{"vocab_size": 2048, "activation": "gelu", "bias": "all", "tie_embeddings": true, "decay_fraction": 0.605, "batch_tokens": [16384, 32768, 65536, 131072], "doc_mask": true, "dataset": "wikipedia_en"}
Each number is 128 + 32 x the weight over its row's rms, rounded and kept within 0 to 255. Layers, rows and columns count from 0. The size above them is the row's rms in percent of the matrix's.

# layer 11 attention output (transposed), 192x192, rms 0.0964, rows 167-191, columns 64-127
size [ 99 115 106 112 111 105 111 107  96 109 100 107 102 104 113 114 106 112 105 103 105 103 103 116 107]
[[114 105 161 116  83 139 135  92 122 106 122 158 122 134  97 165 139 183 160 128 115 165 125 112 122 112 109 151  41 140 137 117 113 117 109 141 130 139 143 144 107 193 155 102  88 141 155 154 153 126 111 175 128 121 109 124 134 204 111  95 147  91 151 122]
 [167 113 149 152 145 105  93 121 108 160 162  55  82 127 164 160 124 137 124 108 121 188 124 142  90 124 121 152 149 147 115 102 133 118 202  81 188 102 175 131 107 145 115  95  89 105 181 111 127 133 143 150 125 171 151 166 156 113 104 176 137 128 115 190]
 [150  96 147  84 147 160 145 123 129 115  99 138 174  98 163  81 137 168 123 101 175 139 123 121  81 194 131 158 140 150 136 130 112 150 135  91 113 164 124 128 139 181  81  96 136 128  94 116 181 163  85 104  99 132 118 154 196 113 129 168 170 143 158 132]
 [160 131 143  99  95  87 141  69 111 114 114 115 127 167 156  57 124  94 125 110  83 167  65  88 134 114  94 190 166  95 114 107 103 142 151 109 163  84 121 151 175 132 128  82 111 136 154  89 136 114 151 133 116 102 174 153 121 124 126 165 119 152 104 183]
 [161 174 151 102  59 144 187 111  72 115 143  87 135 144  75 151 124  63 170 110 143 156 113 169 178 106  87 159 133 125 142 102 106 120  82 100  96 169  99 104 150 109 122 135 124 142 120  99 106 148  72  99 110 157 121 126 127 120  67  47 107 148 145 131]
 [176 157 170 126 139 139 182 156 200 119 133 152 157 152 118 147 152 159 146 149 121 154 138 172  93 113 114  96 118 123 133 107  83 112  86 111 111 159 146 179 149 175 108 177 176 195 112 182 119 138  96 177 170  83 107 133 119  97 117 160 157 174 153 165]
 [174  97 186  70 125 114 152 156 114 117 202 109  96  78 125 133 113 104  56 161 164 139 149 101 152 134  66 130 129 126 180 155 110 113 144 120 162 161 165 128 170 136 138  86 195  84 154  84 155 101 157 136  95  96 144 116 122 154  85 163 146  88  93  98]
 [ 86 150 130 135 187 121  99 117 153 122 118 130 158  94 117 108 108 138 132 166 125 128  98 141 102 108 115  93  81 103 156  92 174 158 127  81 111 162 133 147  99 140 106 114 199  82 111 131  98 186 137  88  87 141 155 116 184 193  84 103  87 113 132 130]
 [118 169 143 127 128 104 108 156 117 135 130 109 140 113 147 133  90 120 159 144 158 146  91 164  85 192 135 116  92 137 124 172 141  98 170 172 176 145 141 107 149 161 167 152 134 100 179 106 167 132 168 104 135 123 116 182 119 118  97 103 102 139  84 158]
 [115 158 127 206 101 120 132 153 187 127 177  88 145 112 123 114 165 134 123 121 163  98 127 169  79  87 170 107 117 138  88 154 103 155 194 123 128 177 151  87  81 129 141 149  63 148 148  90 110 122 142 194 131 157 148  79 169 114 141 151 124 169 143 110]
 [122 164  94  98 129 137 151 161 110  98 116 177 140 127 137 144  82  96 120 150 134 131 111 123 165  60 115  77 139 104 141 111 152 140 106 108 128 171 117 122  69 145 124 134 127 102 121  83 181 153 141 142 152  98 116  96 108  97 158  92 133 148 169 104]
 [168 142 115 144 113 121  86 112 141 102 122 144 125  91 145 123 158 106 134 150 146 120 121 136 108 146 150  96 179  91 142 123 113 115  87 133 142 117 142 143 183  98 129 146 141 196 144 151  79 135 140  96 195 135 109 190 139 159 153 148 147 176 123 159]
 [133 181 137 138 124 161  76 160  99 172 197 165 112 119 159 172 153 136 162  85 124  85 131 100 146 119 121 171 115 156 139 140 144  71 128  97 122 141 130 113 143 160 135  43 117 121  95 120 149 124 184 153 126 121  67 114 110 114 137 115  81 164 117  93]
 [125 140  87 156  44 161 114 113 148 141  95 122  96 126 117 154 155 133 151  96 131 124 107 168 139 197 132  76  90 114 103  83 111 103 206 124 151 114 134 136 134 106  93 144  78 147 134 137  95 123 104  84 103 174 183 172 132  93 104 157 140 114 121 160]
 [141 162 120 140 140 105  81  63 137 155 102 145 139 104 157 182 147  99  97 124 122  35 169 173 113 148  94 134 121 123 152 122  52  27  96  57 145 173  66 121 151 142 108 176 153 111 121 116 135 135 103 138  98 100 131  98 103 149 108 197 111 167 152 121]
 [169 127 150 146 164 123 125 143 133 150 147 125  72 109 146 160 142 147 139 144 195  96 120 156 139  97 133 106 126 153 159 155 137 144  97  66 175 108 152 115 116 119 138 152  92 158  93  72 134 144 132 117 112  71  75 117 175 184  90 141  94  99 195  73]
 [172 193 142 126 145 134 133 116 187 121 155 140 102 152 124  98 103 109 137  94 154 115  87  82 141 138 118 134 159 122 113  67 124 129 147 101 137 160 145  49 177  95 179 141 138  99 159 168 120 151 158  89 114 111 102 138 128  51 179  94 116 127 168 144]
 [ 96  71 177 121  78 180 126 171 162 156 173 117 166 137 115 201 120 100 188 114  69 114 137 139 115 139 138 123 179 167 103 206 149 156 132  60 172 133 137 168 151 121 186 148 108  75  82 132 114 113 120  82  69 112 150 130 130 103 135 119 130 102 132  69]
 [145  81 109 149 119 164 111 172 182 113 120 127 174 169 138 147  97  51 129 138 169 145 104 152  87 138 137 158  93 118 158 144 157 123 149 155 149 123 147 105 138 115 151 150 140 177  93 118 162 155 112  81 117 136 183 108 113 200 161 165 110 129 105 121]
 [103 148 153 114 101  75 126  38 128 124 157 134 155 120 176 151 168 136 147 142 173  90 152  99 145  98 141 154 144 133 124 119 162 130  66 109 113 159 131  55 181 154 130 121 107  96  52 146 176 117 164  72 159  96 135 105  92 113 123 144 183 145 183 142]
 [159  97 147 112 142 146 164 112 177 107  93 157 102 154 181 112 107 149 111 162 105  92 128 147  84 120 128 116 104 121  67 158  69  87  74  87 101 112  92 114 165 150 130 108 119 124  70 100 207 131 156 115 193 171  84 146 186 197 169 102 103 167  77 140]
 [ 99 130  81 130 169 139 104 114 104  78 132 170 118 131 144  93 124 168 107  54 154 140 111 164 138  91  75 106 181 114 195 122 164 135  93 111 205 171 140 143 123  64 128 124  94 171  96  87 140 148 104 139  82 169 101 114 138 128 167  96  89 117 122 117]
 [155  69  75 143 160 119 121 111 162 165  52 108  66 123 142 181 125 168 174 142 147 129  70 191 160  67 137 194 112 174 157 122 155 109 108  91 114 200 157 151 152 115 125 149  53 187  63 130 160  76 159 111 106 186 131 135 107 115 163  87 152  91 121 114]
 [192 116 130 101 118 181  83 118 177 169 135 131 125  81  83 159 139 154 154 130 147 170 160 132 117 172 151 147 142 173 116 105 119 119 121 141 110 120 142 100 108 104  59 119 113 157  59  98 148 187 124  83 135 145 124 134 108 137 121 137 118  86 150  78]
 [179 182 130 128  74  88 173  76 157 164 133  77  72  97 146 109  93  96 110 104 126 124 177  93  72 162 122 113  81 153 144 133 146 173 151  79  66  90  71 112 130 140  82 111 153 116 108 145  97 157 170 181 161 153  57 150 103 132 143 117 123  67  82  87]]
# layer 11 attention value, 192x192, rms 0.105, rows 168-191, columns 64-127
size [114 108 117 113 100 112 111 101 111 105 108 107 113 118 113 107 116 111 101 102  99 109 113 109]
[[162 135 103 131 100  96 114 120  96  94 153 129 108 147 133 119 135 103 140 148 146 163 132 166 152 129 114 163  66  85 135 154 122  90 120 131 156 128 141 169  77 135 138 172 121  81 147 100 135 143  90  95 149 131  96 141 137 133 133 123 193 133  81 145]
 [ 67  94 124 149 130 176 109 106 111 165 178 170  90 115  83 171  80 134 134 146  82 174 101 137 113 145  97 143 111  82 118 165 124 120 202  90  95  92 117 154  95 157 142  84 132 140 135 135 150 135 142  67 138 109 130 136  97  83 137 139 123 193  98 159]
 [129 102 148 132 119 170 132  95 139  94 155 131 154 108  98 134 121 133 138 137 141 143  37 119 105  96 131 154  99 111 146  95 117  88 160  88  87 187  58 144  79 172 148 103 116  80 114 133 136  83 163 180 160 102 143 111 141 153 174 102 171 112 143 153]
 [113 102 104 130  84  56  72 110 161 145  87 129 105 144 171  95  97 175 148 134 122 148 163  94 175  70 134  89 125  94 108 115 168 157 129 141 138 104 149 126 127  81 171 124 109 130 149 188 196 135 126  90 111  79  93  71 159 107 177  85 108  87 124  95]
 [147 125 119 125 107 149  85 108  85 137 129 163  50 134  55 148 139 126 165 168 101 113 123  76 117 101 112 122  89 177 148 125 106 169 107 115 175 175 128  60 166 143 206 107 156 117  95 108 101 155 152 102 188 160 126 102 137 153 152 151  89  65 100 142]
 [120 147  88  98 123 143 133  99 121 125 142 225 155 133 100 110 139 132 151 143 126 172  89 142  59 108 169 159  98 170 133  77 114 130 151 128 151  73 131 104  77 140 128  84 122 170 126 100 124 145 128 103 196 172 103 154 125 171 119 148  85 173 138  90]
 [159 100 106  89 127 149 108 157  99  94 106 149 102 165 139 137 114 105 115 122 149 208 127 123 139 116  92 146 146 116  49 189 103 103 184  68  90 137  79 167 110 124 186 184 109  87  91 140 128  85 138 164 135 141 156 144 112 170 103 151 193 121 153 140]
 [126 157 153  69 148 157 151 152 143  97 164  90 120  95 125 130 113  82  33 169  94 140 154  97 136 110  85 107 122  59 110 142 159 147  94  99 129 138 166 137  69 151 130 123 160 125 147 136 135 115 111 143 125 143 130 124 161 176 134 136 123 117 114 126]
 [137 114 162 110 144 110 136 104 130 129 120 148 163 124 161 161 168 136 143  73  83 142 112  82 193 205 118 151 125 137 178 109 137  99  94 139 188 107 162 188 146 124 160 139 173 164 116 166 160  87 132 110 120 144  93  80  93 141 155 139 156  97 108  89]
 [144 113 115 124 110 196 143 179  97 138 113 116  72 142 121 138 114 119 190 118 110 127 143  90 129 199 162 163 122 178 101 117  93 167 150 117  72 123 117 159 183 104 130 140 110 150 147  51 183 101  65 128 143 160 159 148 114 136 111 139  98 126 129 106]
 [ 88 151  99  93  77 116 143 117 156 118 109 141 137 120 129 133 157 146 174 103 132 145  93 137 148  76 153 146 161 215 111 141 111 137 113 141 129 143 141  98 154 108 115 163 184  76 113 113 129 165 107 108 121 101 100  87 182  97 120 114 119 163 117 118]
 [ 86 120  94 118 177  94 155 162 133 159 139 108 123 155 129 154 119 127 127 106 103 189 142 143  71 116 159 184  93  81 127 201 139 151 163 129 109  77 113 161 107 151  82 147 141 126 126 140 123  77 134  97 162 158 174 101 174 110  89 130 177 113 147 141]
 [112 111 131 171 101  73 196 144 148 141  94 164 178 152 129  75 171 123 120  98 164 174 143  92 140 193 128 120 133 101 179 155 129 144 137 134  76 140 109 124 106 102 153 120 122 105 102 165 129 126 150 103 182 129 126 136 134 145  90 158 128 141 185 177]
 [133 147  92 170 162 108 167 129 106  91 192 164 119 150 149 117 155 158 131 123 132 138 101 167 110 166 107 121 120 147 156 136  86 135 115 149  89 106  88 152 165 149 175 147 126 142 128 145 118 170 154 122 112 131 148 135 177 132 108 143 144 157 125  56]
 [171  76 121  88 152 100  88 147 116 128 137  77 119 121 129 131  41 160 175 166  99 142 134 149  96  85 133 175 125 100 122 160 113 105  92 158 118 156 106 133 134 158 158  58 147 153 140 214  94 107 123 112 101 156 158 102 105  91 159 147  19 162 127 152]
 [107 146  50  86 111  97 121 165 151  81 143 124  90 184 128 152 101 154 177 151 152 140 133 118  97 113 143 124 178 136 176 127  85  97 122 108  91 119  87 159 133  99 128 124 104 120 171 100 122  99  87 127 149 170 119  99 130 180 143 143 142 129 150 112]
 [177 126 149 152 128  80 136 151 124 153  86  90 155  75 146 113 101 101 107 181  82  86  92 121  49 137 201 139 136 107  99  58  70  94 132 133  95 131 119 100 131 153 174 130 125  96 123 103 105 193  98 148 166 166 110  66 195 135 151 157 137 145  40 139]
 [102 117 118 122 124  91 154 148 113 129 176 148 148 128 161 161  96 190 111 135 137 134 131 101  85 163 140 116 110 140  59 127 180  82 138 151 166 123 157 169 117  66  86 159 133  98 110 141 128  89  79 116 118 151 142  85 172  54 103  71 160  89 197 164]
 [132 105  88 107 127 111 147 132 136 115 114  92 163 139 132 208 115  78 175 127  88 139 114 101 168  33 176 117 126 156 109  64 109 163 176 198 144 132 165  80 165 184 147 143 171 157 160 133 139 119 101 171  85 146 173 113 115 155 133 111  99 156 145  75]
 [172 145  68 128 100  99 136 138 143 159 168 172 108  30 111  89  96 147 115 118 139 121 133 124  85  61 142 158 163 170 165 101 122 182 162 107 151 127 106 178 154 106 105 162 146 157 160 150 114 105 104  82  80  88 152 170 117  89 109 162 123  72 123 141]
 [199 111 114 113 125 140 114 140  72 152 134  83  80 169 147 114 100 214 119 154  62 153 155 128 114 134 127 203  87 152 141  55 103 107 139 154  49 115 213 120 122 130 119 120 214  90 134 183 147 144 137  54 139 119 143 196 112 185 144  87 137 141 172 128]
 [153 146 120  95  81  97 122 119 133 133 105 120 126 178  67 113 105 114 162 149 163 132 178 145 119 132 127 149  84 158 133 181 127 154 172 178 175 151  92 145 183 165 121 146 139 173 150 137 145 124  93 149 111  61 153 111 159 125 123  86 108 161 166  85]
 [119 143 104  98 114 139 132 114  86 135 128 172 142 178 138 183 114 132 181 127 106  96 144  82 141 107 218 157 121  69 159 157  82 142 153 173 185  94 112 123  84 104 134  71 136 131 131 103 178 168  79  89 168 162 139 177  63 119 129 207 134 183 121 108]
 [ 58  66 102 156 114 160 145 122  83  95 125 105 120 122 147 116 161 132  92 110  88 116 119 166 161 132 140 159 136  73 170 123 120 118 149  94 156 132 159 111 133 138 105 111   8 151 178  71  99 197 159 129 105 148 167 161  88 113 179 123  82 155 191 129]]